config.yaml
head_dim: 64
positions: "rope"
bias: "none"
init_std_qkv: 0.0256
init_out_by_depth: true
lr_mult_down: 3.0
decay_fraction: 0.914
decay_shape: "linear"
final_lr_fraction: 0.05
doc_mask: true
Each number is 500 + 40 x the weight over its row's rms, rounded and kept within 0 to 999. Layers, rows and columns count from 0. Numbers have three digits each. The size before them is the row's rms in percent of the matrix's.

# down: layer 5 MLP down (transposed), 704x256, rms 0.0943, rows 596-620, columns 160-191
# gate: layer 5 MLP gate, 704x256, rms 0.0552, rows 597-620, columns 160-191
# up: layer 5 MLP up, 704x256, rms 0.0554, rows 597-620, columns 160-191
down596 100:498519493538567530502442516477444450501495508502538533535414545403480424545498523513526563515523
gate597 082:483467473499492480477511485555602428569473534562518476545511488500511507514517543554517555449490
up597 095:514517586461486538500481530476503502471525513469431591419438455532497438418496503537457533561551
down597 083:566515531560492455450573493571471486516480537434487427500522543465509499505524521561531519481546
gate598 091:474512500537546502452508548491506515491522589488554476521465531476474540506559559481489485511484
up598 096:556587494504466492521436487520536516525464505550426558525548469525536492576447458468490435452530
down598 097:435517542474549554511452519479504465554492465475430489416483508597528500468500454643440504476536
gate599 115:521524469401587533452464464572505539496568489454515498523466544512476481484517428502597564479463
up599 100:417525511541589545507437563468515504489490502509422483554491480497454455460554539531495541448454
down599 105:506487487500526530479511549506507516520503475486479469434490553544495513532413493485534483486501
gate600 096:553548487529536482579422483506458530490492466506453444454548403531501510448472455523580441512486
up600 100:516465561487556501577487461547457522408517486459517521472603444574573537506466454469563513469478
down600 099:526494527466523549523433505468507527457459486504511516468564502531503508465522540470470463483496
gate601 122:538482524523398507471493469497501543563508488541524504419523480518500483478542453447505535506465
up601 119:554425402522537492598509509441515532497456483437495506393485449447427558496485413492547453477468
down601 108:464409510515513503521480494549544433416449573501572485504496491512478482504523457467535469498414
gate602 108:523561493508614449478487416476550534485567525550521464520478481576467535449492446486458520521471
up602 107:566506512536557509517587469534580523516483527496522483504479527497435516498547534486468549543472
down602 106:545485487514473494465440559574464455524523480439516552527439445445566441454470534527478480488418
gate603 100:595497510504485452432470467521480523526527600501500544506511537506509530490479499444423481525556
up603 095:502550429516497483484506473459485474501541489455519529515482460472493494497513470521478449514564
down603 104:547520465469474529440558493482435478498557458519560465525484501541519509548511519502519454429454
gate604 079:549459502519490476537507436567501512503472502460434500494524483517471522515455515527580433493458
up604 095:492495485463491488508489503565451464522538575530544519519532527482461464524515464452414494471519
down604 068:477548530549490535526548507519537492488486508509469516485499503523529514485525493562523454505416
gate605 093:468452485488552480534479471456500445501439498480518473569467521548446506534516458368495460453491
up605 096:531525466519460533478540444510470534555510518546549563507507513514509551499508529583508595485497
down605 095:543469526497525437517483493513543550531535553534501521535514509489532503556447444502500494508477
gate606 112:539535494522492547444559490542517552532461479558538493433503435455460552473451542491541459522477
up606 105:470539466456471497518475503460476516502532435539492446488518525502511497482483473543443542534493
down606 109:493482506539413467466487505444470499499439515489484515474503462428469510434490425524457506549450
gate607 100:534519494530497517407557444473407459416486504519469459509509488503503457474552522511563468458530
up607 093:519505505497440460432453480463454451552453466493495491544486449424441477503417489489534514492459
down607 101:536512503498482512537503457513487521465503507489528524540527496508486494548362546470530495563468
gate608 091:445458533536509490502432463534495492540509420518496565496492546499444556512473544512499410488511
up608 097:414435540561569529505426436542505553545519421514522521486465541492450549498525567486537504513456
down608 096:570413503503550544463469527458526568472415444488564529480426494489503558457534451501509499465498
gate609 106:547488450545466470474513485534472494524527490444534505557527526490446433440518448542452481528559
up609 102:563465571443477540566412507499513574457567466500547544467525568498432517449599462472473504530489
down609 109:481530508579582516531482497506457433557564488480487519529468489434573575519497470522526498579447
gate610 095:492462543513393502562559514481505557480523470533493543477469459499436488533523528475493464456483
up610 096:521491538507586495439440421522496497519501551546444496514553499514499527468501505532503533505424
down610 092:490540458551526452440568496494532473473542525527487499588521561537436515409479542476503421511507
gate611 106:543480494529503526511468438436463490539479524514575545491504483491510480456520577557552427436446
up611 095:491479462429552503501486524602510526510606529469536478484539500504468532445520544474503512473432
down611 104:519553516531466511455513547567551500499522518505496535536490489468503499507520511519479541491463
gate612 108:525485496517457568443461471523459549428590430490485485485498440436528509535494538520488422561504
up612 110:440519474551542496482481504472523492493554423542558406501502522456539512488505502540618455533483
down612 113:530552507436463494536522528434516417424495499572492493534489416510475540511504480443470539527506
gate613 096:524548484452399490474574492512546614516469559531471527466445556554509516502452553537483479473450
up613 096:519484529528427555528578505486505509505502579526503552498550491534452494476481478536427528476535
down613 100:514578444523490537495528499477419444545466552483511548516584560539473574486526472482485505469485
gate614 116:531525528401470478471504497468518497438509492475557456426555509454496534515571542503522547503540
up614 107:469479544506518551515542495558575520472446447540488426466512494570463557526563457524482525561467
down614 114:482526472458568497460457509533550476428450521563451511612502469582487507525543510383525489550395
gate615 121:543506488467459526545531495435513521394491499538579652480471440490484458527544515528490542537522
up615 101:526510464523559598420502431530440503459512431507460449503572518491494477465494534545527509562560
down615 104:531515474510546464533481537536498455537546456504457513481479530452482511512499443387621561482535
gate616 095:506465536432566571469479459401421471496494510549529491527434517538434496506583542525497443488457
up616 104:491552457552501482520531432463509513429529566520579555469465468500467598501583461480564549470516
down616 107:517475468484469401551534464448540510491524516495585462517453480467449544538588486504524522489477
gate617 117:509487534522545569527568377497500470530415450484550557450393484498476488525527477491532562427483
up617 112:513461430469425458435477424476489493553508485556538494565506471427446479461546477548499440567509
down617 114:468477535480504575530459568495504421494558474467463536534560543510447518482510459502536488493507
gate618 099:528520514453511494462510500414493663472486598498559518511438451477422498439514457550509550594565
up618 104:491505479533524534505614484452509509481535504548546519467459428493509472480474483431547458484567
down618 108:533547483501519418496448527532501507493513513437476476456556425513461495507569524528504449470544
gate619 085:463435538464454534519450551417488522478496566569492519523536468491446571576476473511498553496515
up619 099:575541517479514466485526477559485566521515463451411459486473462465498536463499524533501489583475
down619 081:502560485578496455548518474503515438505472543514468500453458487493544455469465487466505479389449
gate620 072:423470511523468528568449510458416447491480518468506517607566567508480582414441484543479558475433
up620 103:523539466399500499495549524458601561551543510464496445437452472467570410576552558503486483469520
down620 048:530482534518532441415498529565472523445475480557463529468478478551479461550540500456535487566580